config.toml
num_hidden_layers = 8
num_key_value_heads = 6
norm_eps = 1e-05
attn_scale = 0.0884
bias = "none"
parallel_block = false
init_std_down = 0.00537
schedule = "wsd"
decay_fraction = 0.81
final_lr_fraction = 0.0
batch_tokens = 65536
doc_mask = true
dataset = "wikipedia_en"
Each number is 200 + 20 x the weight over the matrix's rms, rounded and kept within 0 to 999. Layers, rows and columns count from 0.

# layer 4 attention output (transposed), 768x768, rms 0.0374, rows 300-312, columns 512-639
191,195,167,206,187,170,199,190,180,218,166,243,216,217,208,189,190,214,198,220,197,194,210,229,209,188,209,192,215,233,211,207,207,216,204,204,216,220,225,213,209,212,189,184,230,199,198,208,197,200,201,180,209,207,223,221,198,221,200,252,185,198,203,197,155,180,210,170,196,204,209,202,203,208,204,227,210,200,175,218,199,228,199,194,191,191,178,187,220,218,215,161,213,161,202,200,180,205,167,197,173,214,205,205,175,204,177,171,201,234,184,210,236,211,189,204,207,199,195,196,222,198,204,188,176,169,172,189
189,195,207,189,196,192,189,224,214,210,208,230,231,201,240,181,238,205,208,185,204,201,177,214,178,227,220,215,211,205,236,169,215,195,218,213,190,226,211,171,226,177,203,190,215,186,236,215,195,177,192,217,208,203,203,223,204,205,180,194,189,236,204,192,182,214,217,193,223,193,189,194,202,185,223,186,220,233,195,217,202,211,174,168,216,212,196,213,194,218,224,211,192,229,197,219,208,211,202,197,218,182,223,177,193,230,180,178,218,224,216,189,196,191,195,191,216,167,196,213,198,238,217,192,174,208,207,200
226,214,187,202,194,216,202,211,178,203,175,209,220,203,202,193,162,219,178,213,204,185,177,201,222,158,224,173,202,194,214,211,173,188,170,200,225,211,224,208,205,199,201,192,181,161,190,208,210,171,222,197,192,224,231,188,205,200,208,193,236,201,187,207,229,211,190,208,221,233,159,171,190,169,192,197,153,185,212,245,187,202,174,195,221,205,205,198,209,196,190,197,185,191,226,195,152,168,221,199,222,215,189,190,167,218,206,191,157,200,209,169,218,210,207,214,221,207,173,223,203,188,157,208,219,182,182,210
208,174,190,184,212,225,198,210,202,190,228,193,223,204,190,192,170,203,194,182,180,189,155,202,207,229,204,224,174,235,196,222,234,202,178,213,260,198,210,187,199,191,225,231,206,186,177,185,223,196,191,236,221,210,221,175,202,201,209,210,178,190,172,192,192,233,213,196,229,240,199,219,206,231,208,217,193,174,197,201,217,182,186,199,200,199,183,200,208,183,177,216,212,159,202,184,140,207,191,228,179,176,207,204,185,220,220,194,210,202,212,165,225,191,167,191,199,228,200,204,188,192,181,220,196,179,203,206
173,188,189,198,179,198,190,201,222,182,224,165,219,209,214,209,198,206,220,196,193,213,194,195,185,232,197,218,195,196,204,210,196,197,206,206,171,224,191,180,174,196,212,191,179,198,177,208,211,222,215,202,215,181,197,200,195,205,182,215,205,244,207,199,179,233,196,196,202,193,203,225,189,193,193,195,170,225,225,217,185,182,203,185,195,187,241,207,199,186,196,227,185,183,223,207,202,175,217,178,191,186,192,201,181,209,205,238,182,190,197,203,204,196,188,196,189,192,216,216,194,217,216,181,180,202,204,205
212,205,206,213,189,176,207,202,185,159,191,198,242,191,190,177,210,205,210,215,213,206,191,218,198,208,195,192,187,175,211,177,190,199,225,223,141,200,202,217,216,216,205,220,199,193,197,182,226,186,208,168,201,202,201,204,181,182,210,236,196,186,196,205,196,190,230,208,188,173,207,211,206,226,195,208,208,277,168,201,190,199,188,194,182,221,194,168,218,208,200,182,227,164,233,196,189,206,218,174,188,247,197,220,169,175,176,228,204,189,175,207,197,223,192,197,209,184,189,203,199,200,175,188,204,197,204,211
212,209,219,209,169,200,207,200,227,164,230,247,240,188,223,208,233,189,191,192,180,206,203,187,194,254,204,209,173,185,175,178,209,209,220,223,121,207,199,210,228,165,177,215,214,190,219,191,235,186,209,181,209,214,211,214,210,208,206,204,164,179,186,217,216,215,202,227,184,188,180,198,199,205,212,195,224,288,162,187,202,185,188,185,170,197,178,154,180,172,185,196,208,204,191,204,196,221,218,196,207,208,216,206,189,193,178,175,220,179,157,207,160,201,208,194,192,225,222,201,202,224,215,182,192,195,223,190
192,175,206,224,234,215,198,183,212,218,203,185,189,183,197,211,170,215,197,186,210,214,213,229,195,209,170,186,182,207,204,217,203,188,191,201,278,207,193,198,207,191,196,209,209,200,192,216,203,171,223,214,196,206,189,228,183,190,178,170,191,187,191,207,194,216,181,214,198,214,211,184,213,189,176,183,225,111,199,206,173,166,199,195,212,199,197,215,197,206,202,206,212,201,199,183,166,209,186,196,217,193,196,170,195,220,186,209,204,192,218,177,235,209,204,205,221,146,207,195,197,218,210,198,199,206,208,237
218,202,211,186,189,186,222,219,197,195,184,196,234,187,176,209,187,217,170,182,204,218,177,188,212,214,197,209,206,218,176,184,211,205,200,220,160,211,190,205,204,174,174,215,201,169,200,168,169,206,189,223,177,204,219,174,215,204,189,212,197,194,204,202,201,155,206,183,178,190,198,182,203,225,207,176,221,246,193,171,174,184,198,217,187,184,190,176,191,186,201,236,214,217,194,206,196,242,205,234,198,246,241,206,169,216,203,207,222,201,210,228,208,210,197,185,196,169,198,189,195,201,222,219,190,188,214,197
180,165,206,183,164,187,192,202,188,198,201,187,218,197,206,221,183,160,177,169,197,200,192,198,174,221,191,212,237,214,184,208,229,208,196,228,152,180,203,201,195,203,190,200,190,208,189,204,188,205,168,214,192,168,196,191,204,190,181,204,190,202,207,199,211,193,215,190,209,193,202,231,182,182,221,209,203,265,207,195,206,193,178,202,218,214,203,216,185,204,189,201,188,179,172,212,216,208,203,200,166,171,226,219,212,209,195,223,232,196,211,200,209,164,192,180,184,214,208,189,217,205,211,225,191,172,197,199
231,218,215,179,215,213,247,218,183,169,204,190,176,181,186,194,208,213,185,174,226,204,194,196,232,188,196,184,160,179,222,204,199,208,173,184,242,221,188,198,203,180,196,219,160,192,157,168,205,176,207,205,213,217,201,198,207,193,246,178,173,204,194,204,207,183,216,222,185,165,232,207,172,228,185,169,206,154,201,225,193,169,192,179,185,204,198,168,195,218,201,208,212,214,208,206,213,197,203,212,196,234,181,195,195,206,194,213,191,204,197,215,206,185,224,182,202,158,180,169,198,211,184,206,217,228,229,189
224,198,191,210,189,195,194,220,191,192,201,202,153,192,193,199,224,187,220,207,211,194,187,195,221,192,202,188,216,208,192,192,207,164,201,205,301,212,201,210,190,213,208,200,199,173,210,220,212,220,210,202,186,199,217,203,232,204,229,197,197,194,208,190,209,198,188,186,201,199,205,171,211,211,196,174,194,94,197,195,201,197,219,206,213,199,193,196,213,200,214,203,174,210,216,188,207,212,213,212,188,220,184,186,207,209,211,187,189,204,205,220,187,202,217,176,206,201,191,205,197,215,168,211,193,227,191,162
172,205,179,210,221,207,198,198,202,207,211,180,174,203,192,198,180,196,210,206,166,170,179,217,214,182,196,205,209,208,218,214,189,192,178,192,305,218,194,191,189,215,241,180,199,205,168,227,216,193,203,227,217,196,181,194,200,189,192,205,190,188,206,191,183,209,170,199,209,231,196,204,205,214,208,205,179,108,230,212,195,204,218,230,247,196,222,208,210,189,213,210,174,182,198,201,198,197,218,211,208,184,179,192,181,193,176,190,204,233,224,210,211,195,186,188,213,201,192,197,205,208,187,189,182,204,157,215
# layer 4 attention value, 768x768, rms 0.0442, rows 301-313, columns 512-639
194,196,202,199,193,223,239,170,228,186,214,185,179,214,158,197,176,218,203,221,201,179,214,181,197,185,188,198,206,193,161,221,204,178,198,173,184,211,180,201,176,220,189,209,196,211,188,187,188,204,199,168,180,181,169,153,189,189,230,193,203,184,199,193,183,195,178,214,193,184,202,212,206,214,201,239,229,211,197,177,185,176,187,232,197,180,192,208,204,176,210,159,184,181,191,180,212,204,204,181,188,201,173,185,201,203,227,212,163,205,191,203,219,185,207,177,234,249,164,199,195,170,201,186,226,181,204,220
175,194,183,200,226,199,205,188,217,221,208,193,200,211,191,205,242,178,222,200,183,215,226,220,205,213,186,215,189,225,197,194,220,202,197,183,193,179,177,172,168,205,171,189,218,241,213,212,196,213,177,198,199,185,173,220,209,201,180,191,167,165,175,187,195,223,189,184,181,162,248,188,218,212,187,204,213,192,194,185,229,171,208,197,177,222,197,198,203,202,211,180,214,205,180,228,239,219,184,205,218,200,223,216,238,192,203,190,230,200,195,206,220,210,212,180,167,200,193,204,206,228,247,188,192,219,210,192
205,229,208,187,199,185,201,215,214,207,143,204,200,173,193,176,181,180,202,199,203,221,208,212,215,164,209,183,228,208,214,187,177,184,211,206,207,185,210,197,185,173,184,182,206,215,213,192,214,191,216,198,208,210,211,232,189,206,214,197,222,221,219,202,214,171,216,199,159,151,218,171,200,180,205,168,216,191,200,201,177,224,208,209,188,210,194,212,181,202,216,196,194,179,183,200,240,211,213,211,221,218,195,201,212,191,212,188,186,199,194,210,225,208,225,228,204,182,231,215,202,206,192,171,196,222,217,190
222,201,192,197,180,215,190,208,199,182,205,209,194,199,172,174,180,186,199,191,182,174,209,207,215,196,226,184,201,204,192,197,206,162,188,179,232,191,209,216,187,197,190,179,200,199,159,204,212,198,192,220,189,218,218,189,175,198,179,164,201,175,218,203,215,203,172,213,214,209,198,201,204,239,212,205,215,200,181,191,189,185,193,197,210,219,199,183,212,221,194,161,189,211,203,194,213,232,209,198,197,210,208,162,195,224,206,167,218,209,211,192,205,201,224,199,204,217,186,171,197,200,194,215,205,199,218,221
213,220,195,199,218,193,197,190,206,183,194,205,175,190,227,198,211,206,210,177,186,243,205,185,184,175,210,192,203,193,228,207,181,203,189,195,178,223,187,207,224,187,178,215,191,192,219,199,176,212,215,213,195,205,179,198,232,215,206,181,193,195,225,213,196,199,172,213,208,186,196,221,182,186,188,163,193,179,237,211,209,195,159,188,212,164,199,213,161,217,191,216,168,233,177,228,215,167,187,211,204,146,199,201,235,216,232,194,195,202,225,217,183,188,221,194,186,226,179,209,241,164,212,182,205,216,215,204
199,197,193,202,200,202,197,205,149,206,189,195,180,197,209,189,164,210,207,209,196,167,214,195,237,170,208,203,194,197,242,222,191,186,207,168,211,195,203,217,201,212,187,211,200,209,233,178,214,221,214,189,213,204,213,226,209,227,206,196,181,201,227,179,207,176,209,192,202,189,224,223,175,222,170,190,203,222,229,210,217,223,158,206,217,189,222,231,206,183,225,234,196,180,219,224,201,158,185,212,177,152,163,226,191,213,190,228,182,208,226,207,201,210,192,195,217,190,192,196,188,159,185,221,190,189,191,205
200,201,200,188,214,211,205,200,208,181,162,178,200,229,198,187,231,180,208,218,198,205,216,176,226,181,204,195,216,199,204,168,190,224,207,180,236,187,201,192,200,187,213,201,204,226,209,218,218,204,181,180,212,229,198,170,195,231,205,188,200,198,218,190,189,183,207,195,199,156,225,210,175,191,236,235,210,195,198,186,233,216,218,204,188,195,214,198,168,209,181,181,172,210,198,203,230,213,227,199,176,168,212,211,210,208,214,193,232,222,213,183,177,205,230,217,184,222,190,246,217,218,204,190,186,217,191,193
173,205,209,226,178,190,191,171,186,190,191,218,175,173,236,175,208,193,202,199,204,183,218,217,201,160,194,216,195,200,222,205,176,191,198,209,194,204,194,195,195,196,214,210,173,213,214,236,193,197,200,185,228,198,174,208,187,214,237,192,217,179,220,212,202,216,219,197,195,214,197,220,165,193,186,229,189,220,218,219,184,225,209,207,215,192,191,196,212,197,188,189,190,188,205,206,212,152,188,202,182,162,154,220,206,181,178,198,186,211,183,217,177,198,217,187,203,221,193,208,213,159,177,177,190,230,181,227
209,220,206,199,191,223,183,168,205,206,220,203,204,196,231,180,206,234,212,219,233,177,175,191,211,177,186,212,161,197,192,167,201,236,206,159,221,205,184,196,194,210,230,203,172,221,199,189,204,210,185,185,196,222,197,178,194,189,199,185,223,200,206,200,206,192,172,194,190,201,182,195,215,215,214,169,187,215,199,187,200,216,222,190,205,194,197,211,259,218,205,189,210,219,196,174,172,185,226,182,213,226,218,191,177,188,211,181,177,213,188,214,220,180,240,233,196,196,206,187,184,176,202,202,170,183,202,192
195,221,201,216,207,226,193,174,223,211,189,208,172,184,244,201,168,190,208,219,184,207,207,205,191,223,197,182,228,231,208,212,206,201,226,186,191,191,203,224,227,213,197,194,213,191,248,205,203,215,215,206,213,205,179,205,198,193,187,206,218,177,232,189,189,216,214,202,256,174,174,188,183,203,231,207,207,191,188,206,209,233,212,225,213,192,215,224,158,197,214,206,183,209,186,196,194,220,189,191,198,182,202,222,212,205,186,192,195,181,198,200,174,227,196,189,216,218,231,219,210,194,214,163,154,200,210,232
173,184,193,216,185,192,200,170,198,192,195,197,211,183,190,208,175,192,206,183,178,194,209,183,191,195,182,215,175,183,235,196,178,212,204,205,171,192,213,178,206,188,188,219,218,186,213,177,171,200,199,217,211,193,162,181,191,196,197,206,216,212,200,214,170,217,221,210,208,198,212,207,194,203,202,207,199,204,204,197,183,187,178,198,180,192,197,194,183,217,221,192,202,185,200,192,195,193,211,191,208,181,234,174,189,209,182,229,222,199,189,204,197,193,167,212,197,191,173,179,220,184,196,178,225,183,201,209
196,188,199,207,160,190,202,218,225,202,205,202,223,229,177,218,186,207,202,194,221,216,205,197,200,222,166,205,195,188,175,168,203,219,196,200,221,163,203,201,189,197,211,219,200,207,186,203,183,214,185,212,178,188,233,195,187,215,217,203,221,231,223,222,227,229,223,207,188,195,183,204,188,191,188,211,244,213,178,194,188,173,203,182,195,204,181,202,189,217,186,159,191,210,172,191,177,252,200,210,199,205,228,192,209,194,232,198,176,190,217,155,217,222,203,188,216,208,210,196,169,208,190,223,234,206,222,181
212,186,189,229,211,187,202,191,200,227,187,182,179,203,175,191,182,223,198,201,180,200,177,219,228,206,192,213,209,234,192,185,201,185,189,196,208,196,212,193,227,211,180,194,206,194,195,194,223,215,229,183,178,221,214,207,202,231,186,218,233,197,201,195,218,183,203,202,183,214,210,204,194,199,228,210,189,218,207,209,184,186,207,222,201,189,207,190,253,181,188,196,209,206,203,193,194,216,195,206,200,165,224,193,219,195,213,212,212,204,213,220,209,185,203,235,215,167,209,176,177,168,187,221,193,212,225,214